Each number is 500 + 40 x the weight over its row's rms, rounded and kept within 0 to 999. Layers, rows and columns count from 0. Numbers have three digits each. The size before them is the row's rms in percent of the matrix's.

# k: layer 3 attention key, 128x128, rms 0.18, rows 82-127, columns 0-63
# q: layer 3 attention query, 128x128, rms 0.195, rows 83-127, columns 0-63
# v: layer 3 attention value, 128x128, rms 0.179, rows 64-118, columns 0-63
# o: layer 3 attention output (transposed), 128x128, rms 0.172, rows 64-117, columns 0-63
k82 089:517522461470440562500505528451527435458540431446469499557538450449484469543526493481488520505515570492464462446473504483461557474525497573558395506472479507532484534512417499508542522543503452
q83 089:466613519495498476546571462573516527479520540526591467527530506533528462560517459498521527525488509521469499472525498499581551470625499525524443445530459478479537427543444538481497512505528494
k83 095:577570525439550504566508532590504559537512573561484437441481532566465536527492471488549479550515493489528471534512534492546502465524465542485494511463554535476499521518470514485520475484589517
q84 092:444522454550507497538558462554442574490578520531555523487489528541540456525557471501517503529528503503450505501496514471542471463534515489450419532443474483484512453510472470423515470533534528
k84 091:531557430533527471544527488636507600511488553548555450457515539511501495530588514498473479535536501503486511519482533454488487482500472503490507488484482569457375472469481479434497518471528458
q85 094:488481517511491517483459446493401537537553474458528526516472491404460521470512576477471483518541463520481522562425468459584520487487538444476539490554472486504490458471494503513505560426487440
k85 100:489518484542464534476496445558482482533567476495520485488485514493516479490564589535511482536455496488478464536511436463495485418512498441497559517587409511521441490453430522488526500497445501
q86 101:449506482496546441574477479591516520422532560521550430489486460502514532536529461466406539473527454501493572492503508557509529460515457508522546531510441503408462533501479544521450506485506534
k86 090:523568447519603561629484480600481582450523563590504519461475527491469502483480481518471517526494503510443504455502555508485531559491490499558516556535484538399435548497513467528513516476514573
q87 094:509439534518490508503487445511474524523542486467525493541497508406531473506479522435407540495578476531506490543493543439515507464503560491534577534484512558488436486532437489562471509446496468
k87 095:461459504511512512509560442515502510488531506524515507506481434509560491516506571539498483497509577480411469500593489446483544470539524429504541551573385515499430540503469519550505505447486545
q88 096:505510463495519478543524526521560492478400485366499472471460503484521478502528498474478395472472487526412471467570458516451535491496494463564486509497420522508532509599578479558527464434526460
k88 110:502477394482491560555513505474491484420501494470441458456524543468454454473469487527535470461497531463487500504466481535524463554496541497549469535464547558428544501524509475507506487501484480
q89 113:496480470575555533494514436540530537511542536552530504445508490540476520507509496466475484413569436465478529438444488542514539460548446504486469493434530503505520460502531485460507450552504478
k89 087:485503471561668448525488457533468636510505616595519530473558482489471541476519419452488457458610456484463503516505530503471514483498440453475484516496476496456509484491483525486456475497522510
q90 088:472534517500550433568541402514518573476496539522532488487433464437463496585511485519432518423571490432530500454478471455464538504520464514454554475565454490473537450505480500521445505438583501
k90 097:467571490551560486547507446524456546479513535563512420491421506494478470532535482499449526479544526419492451475451557519449537510541494518500483596525456505465484513543408527530488560509524556
q91 105:515496489515507541531529509489549511530497522440533493391503477455510564476499498535422448524544436520423501496480504474522598450559512531552556525566503560467548513581582559482550447431563445
k91 093:483491443507537528556549461408457477438525562505446468457490459502525491477511600517534507526498549524463455383535552463572490507553537530487525583551447474444507551580522503517532493468509509
q92 087:493514518507576493487526436562498538459458544492514480522555532590504494516468416500533601484552550494572545555498495561530436422551471481474554493454487470493529544483458509480439533482487516
k92 089:539513465499562480535482468562468542525491469523538526481449533528476549493419464495450590530517557445537524519492503542497479493559515527466513497490498514554523602532527443557481528491492554
q93 094:461480437486515478524470455424599448481460484464486523490531536475538523475488547452472545486445509584550493442497517500498409466460500475490576529511405540435482566500426456574458513500486503
k93 111:490498504453433467504464476453528394526482441424485615522516522428517534433475546510445555428496496512518510506477546486481481525422541550589488515568486456502522528523490433535422527520451524
q94 098:466418526518461514462476520463514460471513428516523528555538541456477501511462595527542509487463443510536569463494534501490501509460505482517513455527413508568485501478493513550455427553483486
k94 094:469392589458470505474475518415531438508491451435508558549503510491562454485523496486518494442507429507512478484490475473489488522410489512518516411466487481572509421458536510476499506516481491
q95 098:496533516497527588390464508457497471555412482528486509492531510507520458502467525526579499520473514444525438538526412515592476519551434415527514501441487477441515498445539503524511504535512464
k95 094:465568507451569508458512503469459503479517537452544570473552489452507437595524490449598542464490489451509487513492580552499462477539461441402536520477484494486541513519536433530433487526543466
q96 101:545497524518501529463520474476463519459500508439464526439464546474463480513481514453534511467432551548519466562521451484574525477521504492497518464482555537469547497507540433519482530464580443
k96 100:501563485517468477505510514474539512471533517450480532521492497544485547515483508382436515496476467428508512555431451522503461503584479528556454407457511457523541473464455463515382445521484504
q97 092:413568540463475495476484505499478496499514490546519503534537512499517491515527552519425492449407419483508476530522448460491430524463453514509450536521505446482580459467488521507509424514513477
k97 104:516525533468503467511511569515458495482471571429567389465507488457552510569567511492495458484494451540450490493513501447497460469515507463492513567475494489485499443545510507506453451539507442
q98 088:465479525521448514541491567482587445538479477551530493494511466529508477525487505520458414515442448510428452458484474504484555520535497531565482496558490533495546517527530512469535459496464455
k98 085:502450578422519494524524593432471432491536545433479475493542424497532469499508486516556403491501428526449449439495492523543528504511490528513438524451538510468583512564516544483559473494507486
q99 097:469489437502521540506468532569482505442549498517528507528515577535527467472504488483558501540453540513524493521488509572416500474401530509532429517400544511573453507462479565524418513581492552
k99 113:513489434544533525510508454544514592438530495503565528512536511533546527541446481450464540513462443559478507589506501437478491502406507460485463422429534546474513446459520456546430526513487498
q100 093:593500541528511489481505507510476533520486509434452452465443492509500465502459438500532473470494552485519531473506505492464454594531499497484528523476545556480503488547544447496482474507601595
k100 099:427512484528468460505488469558574552489491486450512438499492529542438487458484433458463489497527491411562526503462465505517493504505467513494469483540573520480532483457478504391463413550535478
q101 094:442499451487508521500451465496462479459532510504498514460512500532498498473508548431421561492381428570499491541430472552492498412471489454514460510460518519485532500454512469552490517500475426
k101 095:534481513461540480523471528478438480551494552417588541490552442500528575500485498479416503526476447515422524536482491472457409434482526483564422459466514479497534485495500504546421456471457489
q102 106:512507443468478484517459497490486530446503532467498486436502494465489550530543494511535565513464494532490496506510579455463569526510467451452453532542509460477409508538483503581528539531497552
k102 106:514592469508462479553480472491510554505461516540457483491474527504469533536541555555508536531436532550476515552521507459424519480496494458447489545539552508499430497426477503438459463503495450
q103 095:500516515539493459496467521525479447495506487504507484550539455508593448495478509570533535554495552459562544543521528572547464531530450546501495460531501531477506508480498568527503506535489571
k103 104:546521474508496502457451511450510476521490476500466563530514511486496431525484466554556554493487503527522556388535566551572495506474443494507461449469480510474471474470570541537456509513508472
q104 099:518474490524519425515453537557520507444411475499434513486498471497605459407519491484551445542469428529531510485529513486480534536479606520512533525534492516483503536495546532543470497511589483
k104 109:514458474489499435479430481453581515442453467545492554554536538523531457425509465479551510477474464473531466468447446493502537569376503498552490546506509552437496451426503506522463498470579483
q105 083:532496512481521499512499486510519470443451509457494534501518463542441513474445542538488523533464471542479489510484449513542509460485464471512561471575476474488524524501526520568488508457503480
k105 117:526497553426542548511414564399412446522491493466480544496488508535454507450468520549517495476487556472496467481494567524531452517514500530486505491500506487501521572518529498570531534458482603
q106 097:515561483521501547484455509500461512525450494577509519509487455541526484422541462498535497511545548481542389496484532483461506512507570561477479463483485477633558495533514452507496493493517496
k106 109:532538416547474478469496425509480517485505467573535451521538455511523527495485495485502504482500494530564509500502524533504534432500569507493479514481483496578559504477479526510433517477566453
q107 085:500551480515511525502515491474547494422519494434511503523502435615424558473474533505500523494510446549467459571479470544509485463534516444478504463575519404512499505479520512531585542479412450
k107 103:566567517423534531508483564457492449499495514469543523441477453543461584482466544535521486463494516472497452498481533578490489493512533542489486512567460455503465560491476521499571510442468630
q108 090:493529499492456456545545520498592465487460504500482476435536508539588453538505502526459459515427484518461507474570514501525488514535484508497472536572445495438539494544484502479576501461498447
k108 101:526447555381465454534462583451494436573479500473486477481445542528490532494528498515553458489496485487504579476519417499494538532530484546546507530489535524506509536533525500487517485512512438
q109 088:522532462472506457493503512452511505491476514422457496421443493464529508530523500475400460493459470557506440541522461496471494482488514428425538548577541518479535582507515477453567467433542488
k109 120:519554455473479495540482555479489476475477501469503447479449478440458578501471535550415425517522528477501484476511446499465481454491551523508465554598518457470545552542517486427556502538487457
q110 100:464537474514491501499472497480407507565510521590457418570468494515515494532538532541514456507424496456478508503537525451547425524499475453487573551505542510535514439590463417513507473484535481
k110 101:448488493450496587489496466485513502493485480497462440534484535498428458559518512544518453492414375496505504503482487536506558472452476480588530550542466533525470487505483512471435460506512467
q111 106:483463516455477452500535495473535509490502502493463527552486490351534505513531551492465479454468531522452533473537512465519560520471465524475463502530508518487524454435439577522409568500538531
k111 099:490456572508450470544494455480525487472493533475425436530462525436528518529552527423524480464449575457518424436496495532553521549478459517568478480501482452467508413498486564548507531510531469
q112 094:511496557505467456523491518528530480513483503497495465465526517519505481496483473525538423497392479501497506518481441461571465530539518472569512512542543544457481462485518502475503415568547496
k112 097:479488576426521452517489565487530512480472528386472503531487480519488414450500434518545444509516413473475514523462455451552465504502457461500481482491541513427541491471478555448481429553529477
q113 099:481516472520522485467489524503473565502556487517475434503466536505501483495516533561555427490500552505562495509503484591511496503477558454496489531547481462576550495519479474443439503546555565
k113 106:465528486543493429519491453526542576466549506524508477529470571503475452485500468495478541466488454473519540566461422505528561416477511474549506526592533420493498490461506552396506528612477492
q114 094:564487566558504482472537495538481514522483502526440493478487517494515548451476467531544421439577457495554537517557517447588555520476508563501520509474563539447552514539583552383540475556541498
k114 098:502480459547474405449507486564531508486478467579448514516495520533522519421538481447522446476503423451562505525501500521568558546514525541498576549478500472479516467521538514434509437602562492
q115 093:444512515463475491530497561494594460474507505534525480531545499497522494478524514434491469478430479541431488576574490481574507465494528512489474517588458504480482508476444516528558573533457439
k115 092:539460625409485521547510542471499485503527540452450481498541507495514550482512509494599453527444510519495532500498444589520547601580510469584472517502504507458526526462516548513492488469516506
q116 097:470500531534467522463498504500487511560528489532514499514466466401489455537458500528515475486564539468531520494522521468498526515542536517496502484428486521535474505542503481522484428455525437
k116 105:450485477575483533489572505483547521486587503532536427492494451471546423568496554456519475542475535532522498424490495476536511507517484472502504487473439555576521452579491472552497503469519483
q117 104:498484451499530538483473529548436508513488522490493480552442499497534517398560497478487466511518464465542508571491490523462473483423556514513522562457529535524503547561522541448500499526501487
k117 103:497514417550508565509485420578490539437488497556516479540501474471502525501445505505454447562471488517510513531510475485518492486448588457541510568531495512455503489522575436499503473504495472
q118 097:443513543486451511505523499435490512474544511541559517510476429470458494511544569446528487476471471463445452551483442443508514517482498426451457501519596480527520438486492506497545496506465506
k118 105:511514617486475552542534562486458497473569547469483434430489459463550493516559523513546451516503509530464480509468490547501483505540488445502420523494483475477503464454477588424542492438500490
q119 100:447515486512498505508524526533523496387522453466486523501485537475510479527530564462449498496437447534412519570516459547466495492442487464482503508503393546462530485524517521571468440510494482
k119 095:550465516475529568506424548418495449489521523364504495495529528532513472496564541470484506428476494488482436485468454479498452539493472462564523478490459545460453445494521478463479460502477508
q120 090:499458535513463480472521514543438531572509509535521466502531464490524441541559528506490472480553487434472540515567458487502477514524474527528500507466546576492524467527451501442468479489496513
k120 104:479440515522452476456579460596566542539464507515468411494569475505548457503516502475499483496538464481448495500464352492578500462568424437540536529494518542511501492515496473476491416472514477
q121 097:541522534461519556493461513473573495462444525509508473546539453521480506413537479419496501493563522482497459592536471504565421452536542464511543512520540499523490502443514525515495575522456443
k121 113:496489558444510557513481463551495489478524479544550514477530516463502491463485497517575489501513561492496511507523522571514495540541525475496533550576501512470528550499510551536507510430537560
q122 091:487470492537488506487544515519493509491521485498474514453468527423553454483520496497492507494578497525452514474541559499518605487500450559492474477454417614421561495540518491553436509447517540
k122 099:472448392564470447496539397488518518525525478491410579544525492535557523547518475400506565471461517458478536480502456533503551490572494485524539443453516525486499473504552495476429481494511408
q123 099:510462502528470534550546543540516507449565506493573518524422440444475498528544596454511541595505538492426486486420522473458508468499511521493487486524510620478505461488500561539449514491492572
k123 100:491549560539514583493511497480539530503561524405489492489491457523529516540542533498484510548480543500457466429435489463531471454488463473573456421526510565442460403459493508508473484461476527
q124 096:478499550471500449469550483480505514495468470459520529538499537529515491538522506534504539503489552497484536500517442503567467567520496499561525507555417499519530484511474507569482458478500517
k124 109:498496535485540475520475514493486463496474514426501522489454507495487469517521467508532575442517505497559529446501494518528429539485444487503542491528460482513507512521500476539506512487454511
q125 095:472508496492503551453492471523508485461485507512499535551519455479482486455553577495519579503479479505495496525496495514553554421543475480462526421488382488532509448502489496616493536486492377
k125 106:513417583466541548477411505425483463542462518487493548569552508531501485508536498454559553448471560456472456484472509533516498487553462487523539458485427520561501497503497491589482541388523518
q126 127:489522548455458552510453530442483432431500472478498513546519473473517485517504540502484474541440556567496500531570534543543497552461498534535514563600507495485510535492461543483543528475490502
k126 096:528497571446504508489457614410508491484501504381506494524489544458538489490533467526507465525475537570559481393504499547565496550437510525518552516483501547464506444548551501541512489525506527
q127 088:490446553542469518498534535542471477539526499536498469573483558527487480540479467516592491463500556498487546448543563508562563533500435591527417461433576613511492486508479531483429491570508561
k127 106:498411541527501481489532508534521524512511506496445491529495494552502496518494424433521493476497449477522514517512544543542525526514434517516496397398538516495548408471526524460438451559518476
v64 107:507495484491503526486492497495428500443496498493421508466540462493420524490538450512519537446565620494531485541549557503478520485496482519531488514455547483512538546555541481507594511479464566
o64 105:472488469498512544551491498515432533546454493509509504454480546432520389498526399497476479462521564514577489546570571511514518382526540501526529526526532459541497458531478462475540432435438456
v65 112:511512499480504483510445526475448500521579511464483477467444502485495484454443472529462478522538479547551541543559487533553492504475514523486446551488541487498524494553425459464593538453504544
o65 103:542468440537403462451488432532477542542502495388572512515471446541560500517508534493531507531526507593488468563532544520532522465470468519497425566486485549522517583457501482468521553504462503
v66 115:486530491506504527494499455491521519423543521519447558500513480448495426493508438446488469500529464480473543450481463526461418503506499497521491466529498425535471481554425477440419448572500486
o66 109:558522453437501455528547518531582443492467505473535504511436515432444460592487490434515456463516566540488593476502463420475493451467463551492506505430492484523482536555489490447492436468444453
v67 107:471512520484493490532488546501501489513485485483539487464378545537531530505471513514582546555497503528523498470563490522559448532504525513495476547502580525574537516569463490672553517467505534
o67 103:446449518513401500459463467535506494491518461449444505456523503513464532477493557520526524552504503585502450530534500442513535489504519499517448529585487496505532492446475475533522526606583522
v68 102:572513507477489511516462455501460497463448525463487437569452484463484492461487504526642464525523537457461472567512493459514565551506507519507450564512459461448536479469506470524506500530566476
o68 091:498512547451568565538497402499503557466478504568510449520486497440477466474484586538513485578490552456477525544510528571529531503509507482416549526449545449519522509509427412559502523440449495
v69 108:504482505485504465485462486488555508573488501466527516391482514466527491486485450558570474482500613491520480472492520562563369488500527462423495450516601467512423407503439435531490485533547503
o69 105:484609495460434486540467489460557442502527510506568535485480483561468545585482521499478406513553522495478503444476483530464530554427511488476479447464530486546553575473378442508522427502559434
v70 100:475497525495507518500500515493472504453566515457490487466543490587478517475538519490484490556486517548484517491506552538474453554527493545615497509459503434496542474415509480461433522524494562
o70 097:493470461511473512513498473524491459461467470452477457511496505519444499506493525504446508482509506512440480466446587508469496504505412488527555541481521455505479572492549509493474461471510457
v71 117:467473492500478474514470506492569493537507477529456516461455517480491484467505517587551481517484461498507533461644552506510540473476523438402480453523568490469528478444445533539565513451509508
o71 101:512467543505467462495487470432498388564490489522572544480432482550549453543495524415515530538512478475489526468497448479493490497471540472475516466571469514535484482569465529522579426509544585
v72 109:507486509541471516512549558507449490479447465519502498522406525568534516481458510491401573586521446547434461498527463500439471503460476560522447495525531557507518504580525516488547511533495547
o72 088:533536471483410509557551481494500478440514439444482506470502531441479531445464586492535529463525410514477462517526471447528453496503483489530503455598499499490512535491567555497445541518479475
v73 106:438435508475481479543422489516461480527541489513459513405567543515560445492472459464511476463515443471569515612550483512537387566462460500459477489469521492529547515436424515517481482535461435
o73 104:499478488515519495466404510522469467470490471481561490464524457507510535484512505455512467525600468581506445560427568500538544439520532506496490492416529499493519579507511480507524457572449473
v74 106:542491480519498499499503521475572498461486500478451500533518489469485496481483463527388471509510548526484493522543529490449416441508548518525446523492519513505512628542438487491599561516484540
o74 106:529534536453417530641513480498509483460480488502472486487541543543501495521537460458500464512517546405521477538521597490467538457524443490535479580459500464471487471475531527544530488397455469
v75 099:569481517494492496519474493494538492403470499521505520505516491458485511457509497548521535538481565527534408423493420471469456511495579510464471478505488540517415536468489475481516516521546551
o75 099:574497524535409487568452535485557552473525485520501493481489574442518486457445524537522483559521553515464496518487468484528553574438541461498558579470573470504515518461473531530458472479526537
v76 113:501477498478490461529474495486530501486446481526533519462451504427529456489463518546580497595456443488476481480591527499526452490481482472509465470462529511505479572456436551546440483471500492
o76 114:478462548452486525489459480520516438583513565545509436492510470515508496478496518480540447487489479526516489438404482469536473472463470541511474481421518518551459553586465539503470475501562469
v77 115:524528477481492500441499462495462511530471493478495501467500483508532479511536524538485458384475509447526512525475539483516576443494451444495506447522565405509448448460525513530515462436491367
o77 103:483450481552448492440475495502533475529476514528509567503508444542484516499511492571478537476451533501534399482417486473429486541516477523484495431497536517527558469472454516493579436462526512
v78 106:458537516515501533526498485497505512488544495519477521422468504608464365476481475474435517516487449492453526528431534485517537539510564545511540531475548468561474536487483567558531460547488454
o78 108:482533508466501531489520497444537502464477490493559493465487481530530548487559528495516501505546445500506510509509538443507502475498498476459505403528453563481499488438474590450434467554503508
v79 100:555501490537515483471521503552438486537471510523497509590528415502514596510498579509444475466485403530540562478451572494490506476494522480537507524444436509483507503573485528484448474514436540
o79 085:495501524483544492483529520498505556532481525498460383484552533472529557506545487529477488486532535481474550427544496439454592488534450487521475437448491505503494490530524481534475570525474476
v80 106:507531538484484471546520512475506498499483478469519470525471521427553589481495532547424456579442536527488488467526534483492458420494547543491473501521524527435475577504457495470563493503516569
o80 104:540543491544429578550492428416502538504496497501469548500442564487481560578515513607535463574503553526436458517510500495596541543471485518487488523469522468464504539512498493517597536474494494
v81 113:476503483507519542514525478492512513540480505506533511502507551513465565542533479430524421487458497443464521474536571550482538496582494558507554473520460512528528425354521477553447546540501493
o81 098:453508506487581547514470534542568467558559563502476525511485478523475509479510508422514464462543541520515481504473581492453444536470422485483565509528521588502515462520482435514506463516519592
v82 099:506500476495505529540507557484608482557512496532532471445497499461507543485515503471428502486518492561465514515514457470592501525490541430449497521462527538485431553492485467470550455485497453
o82 087:480530518463462445510506452528483547482484421472511476491410443450511506534451498500484495572457504512472481578599448451501509453531484521487463551456451545422484540529478496503531540463444489
v83 093:463526483491504507507515470477489492477523503541527504499480423511447420495530451423492452516546480522456498419553581490534519474467472512400508447465550562514502472476461492567455468475493491
o83 117:438509482525473500490442483548543496503518527498458474490424451589452530474522438477510501505555512473535446461515456409529458456483535582503541457506500600553509443540520496472435544466482552
v84 110:512529479500476506479509533511506499491431465476480488450489487470506612481452480534537538552509505542497520444551462498539462529461505479472497475462499580516574548564539514508571464443534479
o84 096:544522433510423464532454529547477402455452479483489463497482517501507520430511541477527519559479550609459482508522514552444531541515544584469586513538455495485446465506515530486437508456546524
v85 114:479472504498477463537456507507608508463475509483459506460472484421546416464496466477504518561509480430499486514540499515571442515477487508314495495482544523524495564470432518537521502514490507
o85 108:483518484564425437546426487502564518467445454540504504503543519466500535466522525533525524466501439512527469549449460444597470438457522458447520496441572535493480550472434476579501447482525502
v86 114:421505511455500489482475494492513486504435503530488478516557516447498448547577483445529494461523423443456483406480436457590503485497457479453499522493515499507520497408493505464522497503533440
o86 097:451452506480529487448489492576503476479570523485509498471471495470489478508512479553499491538513486501555548508442469577467487489532568489465530495516434540526624459548515511486553479461500484
v87 121:511555480463487485521517482487492485579487512446465450534465459491529532528529508480470481479523527503550524512548625416503494442547512495619508504470505488473533567560517466443524483495472514
o87 101:447496544455504538462488427462462475504562522579488547545482475522504534538511536547469521494497562464486442532472482434537525538534506484555487483398515528467550492515484497520479544565513471
v88 097:533524476495504454529484500511553501559461502478492471485546545531456585471514481525459437494549579535582505526578479531477491509483484471513498520501422540516499513434394417519556464468519507
o88 112:547516499500506503463470519526488518509500586457459460512465506464558466545384517459417480496504548488491480522519567521524547565499443512502439499506475557558545448459482488477521533536531481
v89 110:542493494492510505464492456522509513477478507486515495528447485514481497526538501493527499427484468485544502493533528568474503447553474493577476486492490468544414410455380501478413480472506522
o89 106:455480500459543574479505468548508539523471537531521515524544483516530546524549527468437454422477507502460520466568474474504439591520430560496573491488442478499481533512379484494488417526478478
v90 114:532498493485505489479499502500537499426486512481565519385423549524454506516484474509486506471521492534543458418510557547532374464466526480435461536543465440535459413446505511568413508477525512
o90 109:504530464503525476471461527551523534476553527477548547481463533506482491502479490561495423521456464449424486426539531534520511523472462526481432585441467442546481492505476494543470442413539435
v91 098:532526472521501506491529475512433487568418460476523530502533530524502480525438522425457473440558487509549447478468511518510618422464528495516496467495511522494480430509531532475529481551471471
o91 098:575496389497505463482472543519502499480529452485510496507536511495551559535472536599421528484487436539493531520569553416466497567411524450557533538510506478505473486475504462578405510535536465
v92 114:523542475495513537487519510460472520489516498520449510541590475487405501536608526515497515512518501499481506494507530517497467529531514450612488445483481443475486488486466537422504439500500518
o92 096:530528469470517538509542485475481515516458519519516461495475447547460478539525532484498450473550547511549502401513548500483501469472511478563550508537483509558578516589496539433452531505504489
v93 116:485496481503514503512484488501496510501525503518579496427519473514519504474515505479525480513489463509419475520425475508555537482524513464436507499505549463582482496484528539529479518425471422
o93 106:514484510490564480514433557488518524501450522491527528529554482499525506465459488535560450447492523499490556435580457499566468461584481508487461508499499453498486475502516541591471436479472474
v94 110:532527496505517494533450478483498518410542535496507516454504454457489393487515461475480421502458466515521510584498506433472444496517566478464461475565521451534461516469502566486370573439543488
o94 100:462472545496561560493496559468560522542469554521581511451558535491536515453522518489544574513563480472508503470480492537563474466497521491564518545524463475532480489457429515433473456529571478
v95 125:473512522483475469531507524472421485561489491505475446492476572497550540500468507515535506507459500507517472500478470481547507535535493563591483523498513503496565503578539518594505544488516550
o95 112:470441496598415513494451587494464504515544435481495446525479484493520564462543541507548471534499470509548494519468460520512457551468485448520465513463532505523490510489500526528482524544514545
v96 109:421481486529487509539505526522514499509472491517468482589525506556541525475507516423459552513454500499541496464471546584423513488506472499523589428476478584476541565541581541450496504485459498
o96 112:488524487549556514431505561471500495490485467515482489441506484466479483432540480415433498465458450507509472495423487477493525474521519617546543467461457473501534551542553534491491497540490575
v97 109:466507520501468478533512544489522493556520488516519475405418466561522527529499508524477553538471396529478519516511539475494478511519577541487445511509506524532540552521536534584548467437487491
o97 120:516423526537414500508539490548482438471499534515543529538428534522515566441527495492529523523534443577500431458497496449563543536508498545500452518479497578462490414469509576586510543513517584
v98 110:522462496537510493488471481498550506496529512520536537553377541520487522483463531557461529451463474551496506496536453546481530510493511411371520531514516530456446480458409542494453487541500518
o98 089:433513507477557391474492494504536472555508496442557482470443531496545452553512473488478462558514464492523494582514471526541471486504571513461479525525524506563529538458496551479514472513421546
v99 101:497501516529517484495499502488453503566503505501481528529528469404455539552489579443535410578485456449534476545502486584454479517517528472490538460517598526514570445545496514468525500462553443
o99 104:531551508500461513527543548488579450572489454539503558509538523478491525497523539462541454445467469525496433380533474493419563467489498504454498526524530511481572514482471475513494535484539466
v100 117:542508528472480472537471502522438485471489497473436486569392531513502512477453524519458483545506564510484439525578466454521554560491518556472472574537535534457556512540499512572512514508555446
o100 107:467527468553487499541445489514480520468543483517506524467520502486489578413560616452448475643509474537475492519472498468535467457437476476463513503526568514447437543483526511488530551470522453
v101 133:412505512516487523513472486486483495427569490511582519515445523542518461477494516531465478539488435515511553508539474499506485532504506492413513495536449433532467394417504534542502536493505507
o101 109:482501555463486433425550514487480497536481526561572524518561481490488445463497473570512525502504509521459563514493439412519464482463481525520489428489482501526525509510516500533582463581546433
v102 102:471496516499500470505518473490550497472484499474517577504498539528482387516476441446535538502449534484465503470573520543468412444453552496438502428518567526559493563491498534562501507472492511
o102 095:610533493499396471578522493517502378500551467528507604541455588476456472465446512478473493445533500503482486444497561500490509533528444534517545496485522473526458525499484551513402468467464462
v103 113:508543512514495531535539502500407488490483505523506466543507475519508567507535524454492549499486525489517469537491583528440551496487523560595494527502484533474581510478496480512452514432503544
o103 092:470526520484560519500574520513505584481478513510490525453457543545452546461476519450578497466458553506492443475513502520471538471571489591539587489523535537440484451560514438499517538501589499
v104 119:505487469471489503450508494486580498545481504484593485520459483450514533532501503511483539462518473475506511514605522570552489450553480421514444461505538509479474445400470498491481472454486464
o104 120:505476532478482474497515463532473450448480517566549518569467485553462511500503431475441427507536505524538395523507476553446521452518507526426506508507501528494543552510438512536557393514452521
v105 113:451504474501494515552466452471493487532419514483547478468481552545597513501486443508483492453474557503504534463484627475493510448547493543565489468501543476519432536577580423555475467479504456
o105 100:438562562516477572478465502494437526465557485523518463466537482542455515496454600510412448452545579517535460487507534470443448599431526488523537428512514476511512514493490514534520493533511454
v106 098:525467504478523448466471507507465507554557513488481494493543529455489475498509430558488492510447510504473529505523495522465465460529479480466490488464592554523513466530405412502442520474527510
o106 108:412508484460476506472468533462529520550541438480448423503491526529519521579526461456476468476544465505555482468512489554534454469542463503535503505493445472513479536548430536495577531534458519
v107 104:514490525510516494542509568519469494511584522522437492513489479486519570516494521523494400563395470510511542508415485444402469539502572536392500516541506476503562541575480530407485521528534566
o107 109:522463565508526556511509480444503512557458426492432493540465480407512509494482465497552482506486478519434533465472528511509478419503460468501472477478513482495486558532595476553539527547492553
v108 113:515481544491478486501533506498471500502474482508478528511527533418469471511418523505529616608503412528495515510534424514505483485426544482519469529527521525542509467502425527537547510496486503
o108 099:537427453415434500491537445444519464534500521449469473478567577474585514485450523538566494488508377495495486526515471528508493502512488451532540534568443546516519518494495539454470456515590413
v109 107:482526459487525487510515510514500510499525518497490485425514478572550476482466468545511485438461494465502554506481559499449401509573499461517508468491399444547452510481465521470504475436476427
o109 096:481502523466565476450474507500549533531503525510575616493466467531537450498513450434512525432511518545487446477483517475453541481547415582511446461430489538507485530521554555466474475558507563
v110 104:461465507498513487441510517496575515567493484479536582599475522436485538503469523504479539506466547517445442464469395499502493514474553417415510462495509513512389520524485516438481497557480463
o110 102:501564501481498470540473531446542476501465479496532487573479545497516578538483519480534468494429515465521477550476448480423495500537516543450519494534554486433496500472471555419513486530474466
v111 103:472518472506507526493518538527520509463574509504520470511516475527457454459539427498446465447571547517513586478541586521508547460492483523529486522467462460566434468515442464516579476464502392
o111 104:476471467429516576440539507547559522510477472461504390560501509526460477475593469513526563450561537502435474504494565532513500460545504494471456510467418532538524465504518485445513488540512461
v112 102:519500518501510465483500489511490505483493512493528496516396501480501495511402460505540526523542554502471526466606581466559484467523492490507425506490480446520495423530467424529485462485558535
o112 103:471478462423471582502521507493441482464504462515512461549455551478506470521538569539450512528573424479566497471528505526522496546532464462462502487514478475560533472519471469589424448530491477
v113 095:560490502476474479489498481492460497555431487483528484492401593506534449478548501535520558487525507520477489478599484524581481396479453534510449521507505493531465458494447508508480489450496545
o113 111:467514454436465517398576498476467507482489479473485497452453446470511480525445481553454521521561520554495464468482383560581501553512471576471473533486469503545472495518446532488454448471526508
v114 096:497540522477509527468491478510506507538433493494494524529553507499533562547512531528558529452490502477467510447474425462502575557526483508515529498556461489476542445507599543471483509562538490
o114 100:536454525504522522462574489469430488538556544553542501540538514459525511515464505555535522529474517525525600492395475540447522476533530494475544460554511502556449479576445476444516459513484586
v115 101:472553491494496485500469486544535504484511496509455454509525522514502493486454513432503508458531509580547596505533535459457531467443495454551464500516442531493531523518516505495438491466483521
o115 106:573451488515532478522510533445490546510517542479488537538462560495593506520475530507455555498503512495518543513501530554500519478527534460546490498510453376472492424508552515538518430514533544
v116 100:506514496513528552477463443495484516397541503492507487481531491492475425479527490474559534473555542471454505529508414506516541525537434472530506522507472436502438463464538526468522523498495495
o116 095:509538444493563480529481496476508493541561543523552464427516528426510422513498459532521509484468511496452539455453464556544463499509490476501515480464557523502469473490441515434517486462452483
v117 105:490447494495512484464511520513566501435561490491502468462430528574539479447447477527546603484512399480541495482492448541545468559509537474479497472502457469469497449446524519536523519521499479
o117 094:541471416513489438510515477560551529425524516455507446508531466493472529516500507508468516483524423564514511509472473544539574543422459478492530504479484510500524543463462539535483459579511507
v118 114:568501446498522494536484463512519511486480524524495507414585519487513531436476450476546440509468499475483483486548571533494508462538527493534470506519470462497533453446495426552397439439541419